config.yaml
vocab_size: 13015
norm_eps: 1e-05
tie_embeddings: false
init_std_up: 0.0158
beta2: 0.95
warmup_steps: 257
decay_shape: "linear"
final_lr_fraction: 0.0
batch_tokens: 131072
train_tokens: 1236000000
steps: 9430
Each number is 128 + 24 x the weight over the matrix's rms, rounded and kept within 0 to 255. Layers, rows and columns count from 0. Numbers have three digits each.

# q: layer 2 attention query, 1152x768, rms 0.0303, rows 0-46, columns 64-127
# k: layer 2 attention key, 1152x768, rms 0.0299, rows 0-45, columns 64-127
q0:122118113122123121139174128093119116112125134097099131093097123128116082139173140094106117121141071115096141103129149141149125156110126129126098184141128171115155154142131083097138132117106105
k0:090109142151093103151155122162115134146142126133165158147134126085169142153117114142144123149124148137123136180120128157146138135133133145076156090141158104135119126126137152128087158165109142
q1:106161134160123142129113119112114100154118143141166124134078103103136099144125116083110137109118122112136084111145116128137095119164181108149106165120127156137144156132156144109107083143091153
k1:121116157132128120133141109120112120141118126129116123129164147143139115138097125171137110138117111171103128136079129166099147116134104142149134130121121113149116127112120122158134131113117134
q2:120124097092147138127134110110133135121123122128140123084101098171118100135134119116106114126111110120157136116131150126132127137100130113144125150142148138137142127147144102065128079175137104
k2:150128173171108158116109164156121129127134144125098141154157128118153167139128128159170097117112178155138082141123103115103109124125121171123153123148155135098148129124101102154131150110182124
q3:115162118120139127120094116109124118108130128145141169134081130144135135139153162134103120097134131106088109144172137138116139150147147120135082170138121089154134130135132124167130142105154172
k3:128125144129106150109103139109124139102121124112114091127119112151124094100122129131116121123132112131122089107133105136127144161125190134154112164146139115105169119150121096093187114111111126
q4:149126155121124147117165125128138113139143132142116146158126143113160168124097128171142131130119152117098124138140123126149138146142128148111144133115163151121126132119126081185134180092136185
k4:129136095124135120147140100143141127168117100109119104128104115103124126126131127127131126126108143102117151104133132142189112087115139090137100146122095144135152138117155165095132131110112117
q5:125087120153149177125128119115147104147115140105158101122164133108096130135134176126138122178137109098132120144097142137146141091131150139152168076121168138128131145135135160162124137104136113
k5:135135165143161175094153167143101123147152145152131156126163122123134162143159096142123150113114154141122116128142130124163129128145105111102129123094140106147152083126114118153137159130135117
q6:136121156079148110125134135137114117121149109143098167164171171108170156120146125169142125147141174150110149136182145147157114139107100117082110146086108147138141140150127099143139177164167150
k6:115138091148139168126151129120129121110130147144156099102090107122110141158126129138129130120112118107151078113118144143169127127151146094111130133117123137128192113087152161097123145137093127
q7:142091134147135119132156098114152139126117102102134103142120110108094123128128162134137146182140128111122133123110132146132117103109131103140133092125151142124144130121114116126105139106147120
k7:115135153136163112111168138137107103153152159174081177122174150172145156153119107151135132133138136160136096149143143125124136140141084113116144116072134107146114109106114109150138129128155141
q8:098141086192123132135127107147144141137118125134146072113090085136104101155144133086110110112086121118168151105121114114097126106164171124155119085180121080151130074147142142130106094139115093
k8:153094138109102123132083093095174110149114117088141127150090110126130117102116151120120142134140118152114123110105109136085110137145136162170126122148150121150130142138129130147106096124150145
q9:134129126115125122137135157128109139152146125151099161118107146151149108106136106149124128087092148182120140159138134108107130147147112159109114152143094114132123119123123108143129108096139130
k9:125103084153128161162153125130120122116087107122150104100098137127097088149139126097110134139143117099128140086094148110113120115134130106128113156164122123119157125093136151072120115117111145
q10:144109115116100114117150145137112092155147112136124160118112171117166139120134124157152113099126125159106131175163132141138134169106129129096120139108121093138124127126085099121125130136158132
k10:100167086116142145137154133135098140105125151157100117089127172138106160168117127109161086105100127112125099126129118139196131105112127111098143134122142161101131129118141138120199163114096114
q11:151111144123152113150113103111119137124107117087169112119151172103116116110120121163151139168197129124128123155113153142175125086086150124101107135080159126161158144117138115087123144140142123
k11:153143146098144120096117104135158130154172151138102155173143118144139178132105133149139148119122161156108145161166114133112104114122114145140137098074125093146109128170111122169117093158153095
q12:118148130137146120133104128125115169140108155117136117147120078116085126161134102076120114146138095091169164080127148102129114087156122110136123084160128117138118108138162183102124106136100115
k12:130104108128102125147102157136123120107097114155133127126109124150121076109135120130127132124131142143129108110082131153081115154129126148181122127156149145113105108129143125127138123109130151
q13:113145113145106118142111186118121126129155128161120139155134138146159115120140098075133105107079157155145145145192131133089111132137109150100104095172081119112100085125112139142127101140148134
k13:079126067138114127187126129141116133123079127136135125074099146116084080135145132073125114122156113108122154093089156087133127083116152093115105116176115114114125148106126136084117155117100129
q14:139131157146127137088128142172126101151124121107113164129138132150113154154133147163092177050110166160114081149112101138118139200148166103118140194095129180093167165116104087183119147093150153
k14:137159156098161167109177085104122128130147190143153105104130124135133205145137088149131158139137123076131056097170113125169131168101117108137118069092140177156118090134153148167178125151125116
q15:149106151129094122158166089120109103132116131123099135160178135097161132094146168142130076159153057107147149173154158165186171103115127105096128116144164088142180131139118139114088124180120073
k15:136157130131144090119083155159116157140152147159132184141095112121123141138133159123173155142130175158178114093092112167079121125134160115170099077071125126129054090196132107135135160085161134
q16:137106125120128123129137144131157095132118121156152150105115152150180142170157145135136130086138143137105110145174141147143130141123128174119086162137089121136112120099095109123130123118170163
k16:184134164114150115121124139113135128118163133131121093123135112144156153121127141149136130108129118158115133149130128139143130115119106153117129140092125135165138123120137138155133110136136142
q17:141099117168162148143131084114108072133111154083140109108133168115109120141154151147112132151149128093131116123117147087136138133101130114132113157101143131164174163084129118118138140118127127
k17:148110156108118117083080153144131153130133150111157157137141066129171106135141125155134164120168076160143112132108158133121106143157117179134140121116143110152135111131164091140086080130134138
q18:139150127124156099165130085089126121140113147107153094117120122082141162156136142137137130221166095068163170078109151124168136118108126130130145078139157125131147122115135153113092116147097118
k18:138122099109131135130104152100125113117135084124118159122106111161111088128120130152118119125077111152104123113121143135075119129122093114152089187131148140115158111137121126145121105096137120
q19:104106106138129156156128117086100161128123114134187134150099106138091116110123107087128125127134127106159162083149148095138113115146133112146076079138125118186101119076143188140105097180106125
k19:063115081123129132145130084144159146120057148087153097118108127119101104147117159121099115123158091099158145114098146119102107136120122107120130102196127115148104139124125167105107102136103125
q20:139138117139108109125111173162126160109146100143132137152171113128132113080137105121121117085099134182108120177160123134107139120136140117116102163133109087135136151153102094120123164114131112
k20:130102135190129124159121130167144132162125110111103134150176141072169141104086145114136125104163153180130168196119132145140140117153141151122149155141088086135126173108121094089088123140130159
q21:170124140114142112091116140141187113127131119147108137123141149124162129154139137152146116110099138148082126130107100152133124129116138159123169161108134144072122124161127119157123136105135141
k21:186128159133124105097124171104107132116187105142108117137144144174153136117131149150134117128118135138092132140149113131181155120096131123124118161089133128110185105123128125150152179113142130
q22:114135134083123137113150123125117148125133110070112146140148151122109106099113102120139139128144099162115182141134133131127131103104113080098161106103123150127148078176125109130154123168104098
k22:113135123144151125136139127140111118150125117185178131117104120115083139154142117073145134173105163106126142090122137139127116090129162076136159106093114111130087094140089100153179134104152116
q23:151106141081103100138142148105143133115126131151112128169158134104171161109144128120149078180143092147124150137148174210139186111105111123103093135144163078139139096167086121104105128137112105
k23:133103099145129097141122165100118123130140094103105133142169142137134115099101165113124094100137123163102204157125151122116149088120128139122109211106119062126184153101122081106135175144125156
q24:153114171113120145115114098128141108156150134167148161141156138172183124130142121183120083080157167170112103193146138161147124133128095151110132136116088128127149160127149148118106148124153124
k24:188126122145134124133123158092121151136171118126110137147135134148154163105145096130111137119137146145108086116125135127144136115125140125136128134112103120133137101127165132155134139136129117
q25:125104148162127174191152097097071118144124149101133096127127148139122068119114133113106115168193096119189172120131136135199158131092119089127111099143146105158165119082124143101101074142136101
k25:051098103156099123173073124153135097126089103122116129157102110130138118130090144098105083150155089131165172138081144151110135113141134128123136178192148101144115146130124110103068092150124117
q26:126125176151118135095058150166106151122156108149121148179136109126176132101134116135107140071103224109090089219163066143129111129103119152134124132096071130110145138140112111135123153074156153
k26:150138149144109109138091132131111154122192119151092142129124135120189168112150126117095146105116157125137134152132105111178148125106137112140117130139092135135129104160154143156123107140148089
q27:145130137146138093173088126107152149144117160122093090123111119166161078152145136138129135133162152106138137110132111126172114112098113138122189130121101117082171169121153115104117114107139117
k27:132109129160092159153076124127121082130135105164127127153094122157122112158124120091132100133068164137135148142114082166144147126144114105137158159166155145117093116125140134174080091103123124
q28:117139127180116162216116142127075148135117135116137112125089117113069143124120123130113134161165094099159168098102143122167162138113158098174085080149146107157134145064143120090100085127113129
k28:075118114149105141147109112159159123136072126142138132159104123110106106139077153127115089152135114136143146129113104155110129159147135151146145136181150122123109146132112118098091092122126138
q29:160135104103132049084108172141186123093144113132135159136147129110130180135145095112132138102086116111099138129156124156127123100150136130122129148143101123130084093156125134109123133144107153
k29:134101147132127158093162103087126144119145140108122133120161174147142171120194114086105185081133170098115113161190146087139171152087129119134123113087111122169129102128124137106116105129108137
q30:147134128101115138086118136144152112099126097150125186144161133146160152121123115138100112096093110157113122159155161147139132133133144125098101136131140091151079097140116142135137157163125134
k30:196116146122125106125132145107140125155151140101125112109134145129168156101139126151110139089139110139100118122142161126138141123122124148101115136087090107157145115095129131142140148150117139
q31:153104174150129144114103110163136113150148119143174171163168133143157126121128102184114121125143183137117107198167111142136123118111116118091113145118091100133150121088112123113121147136154123
k31:136128147151105148131086132119125121125162100124115129133102118159202178107171093106107142124143117116148152159138118117156129102103123125116126177160089139139143117129150131164103086147114091
q32:142123116107133115100102163147170137089158144158113153127123124104152175114146105147119145120054148156103103146130124170135123127137113150140137139126131137128124120144119133141108165106130146
k32:179157130107135146140154124105120167128175140099119108130140146132152176110170121165110156085136166131095095120152140129146148161108150131144124120071089137145124080109146140128151162113108126
q33:148092154116137111108091112109160101145127126120146141108142159124162119111135146108137138156146152085139143111149142133131102079123092140122157117144107150114148135142119156128096117115135122
k33:110110102151135115114128116143133124136106149118139059111137137121144122139180106125145165117129135087148164123137136107115125111120119110105113080169115143129098127120129168139131118121116130
q34:131145160176147133125096122180078138121128122130154144130109138134130119145132135097094170080138214086111125137116108088133131151119154101130132102124108163134097120097112114098113124093140166
k34:091124149143109149124112124139157162106145129142144115118128116124147149129140134103133136143107129104131109134111099130141091141122177118135163093167122149142098084195137174151107100114146097
q35:104162106100133106108115124133158146108144127090095128120168089130128105132104131150167183108119169158095084131076095122121100134125117168112213091056102178117123085195155104141168121119135158
k35:119153113134121119135122124119128160113191124142142126143078148141086149122118107137133100147079156099100129097142095153145130125124152105135148095141118160115148089145155142168159151135118100
q36:153156098146150117121145123150138129141127107164159119091121120160130127185156170157106103114108103141135120122128171116100105151150123121113097166141141131132083172100113152156146121117151160
k36:192164123117182162082141115087157133135118133108153107080116124136112162154188108192116129154146085105180045104111147157127115174135152164115144112107124155110146129115137137142184145148140115
q37:157105151100132134146102164120123098114123154130148142137137170133129125114136110102084147110115125134120179090166185104119159150092081125120096109166148094125148108081137151111086111122122144
k37:129129106126160137133137155103153102155072127097138111127171106150174140061132128153107122107157159111119098132132151135090152149145140170128113149109141109141144126106135098118079104130124109
q38:148110119095120164122108176140131107114136133120137168143126130117138164104117071138104133159129127120162129153128154169143155132145145102125094114138138098167144072102124154124095128157118127
k38:161146124115136148123111119113138149137175148094115101109134139144173151113152109129121136113154131133118155152128141119131154136130115117140118122118126133141122120105114133133136159111115137
q39:101107154067128172100151148095172125147131130119106144145167142123162130095156136117163125144109150152133099146159115191137139092152129136091142150110131145108146097137095117128126157092104114
k39:166152124126150111096114173094147134102159116124088120108157152139121124114117111120158120133115086167130151094105140098140112071128135142111116172101115124108185162161144132125164174096133142
q40:100118154156114127159116109114115140132117153092123125133110137076135105104114148105161179146174175109152137149148116133146129100112122101130151091093127153100181127115102131091093124066137107
k40:058143124178125114130101127166165159087058081126113098133121110115090116150078072106132134153108126104136207121055082101067080098173146114100170119171187126088159169187178153161086106120119138
q41:100137136132162119143154050092127145132052068106129065117135112122072120129123170127137113126175089119143163104101115079137101138111132131102137115115130137129107163146159128134161120149128118
k41:101109118130102130158124130157117112137080121144147163156136137110094106128092170124113106141122130141121111143114141141137127134116134127128130153122134121145138133126120111116126123126137124
q42:160096132109102097124100205163133134083137152140126165135128133131116127111133114111114113160114108112159143106124162162123145124145120136138091154160121087156141109095135143111075123124097120
k42:140158126124154147109148107117138152102139158100095088099148126148130137140151121130129161120138136131135144144131139129133147133136145117125126125102119150118121122140106121125141156114120139
q43:161127094135113073128081155143174131081124129167107122119119131102148138113108131130128132120105147109151163090120120142125099125154089150138134149153125119116096143105149170134035129096108136
k43:159151125127174128118154113075132107165091170125108065130135115147137072144130098171126105128080125128120161089122132122079160107211116126097181102104162135137131115127090124163108100104147131
q44:142114127152113103122083151150148128118144165156147146122096139105145121138128138132145140153101139108151134098110130145119106118156086158152133135153129133131123134094132159115082129105150146
k44:129171136119143137117150101104148127114125165128141069106104131125123135161137056166152157126092120097145150105147105119108129122164131114107154074152156154095090130134140155168125094107127126
q45:095153124116165182129165087080132136174114110115128122124122142122122127130120146142137134120144162134085107157144106104161134147128126102104168083087141173097115140144105108158185129143136139
k45:117098125149103106150097176154111119122137099144144161153138135124110116109095129116106080152133103140115124135097113128130122136125123123143111155158124120140155144124149123109116140136123109
q46:105182125103163155131157077111138110173116107123121109120109137136119134161144149127119128117144140145101124152140113098132139140118138145111167119103111169096113157157125105147186126149144141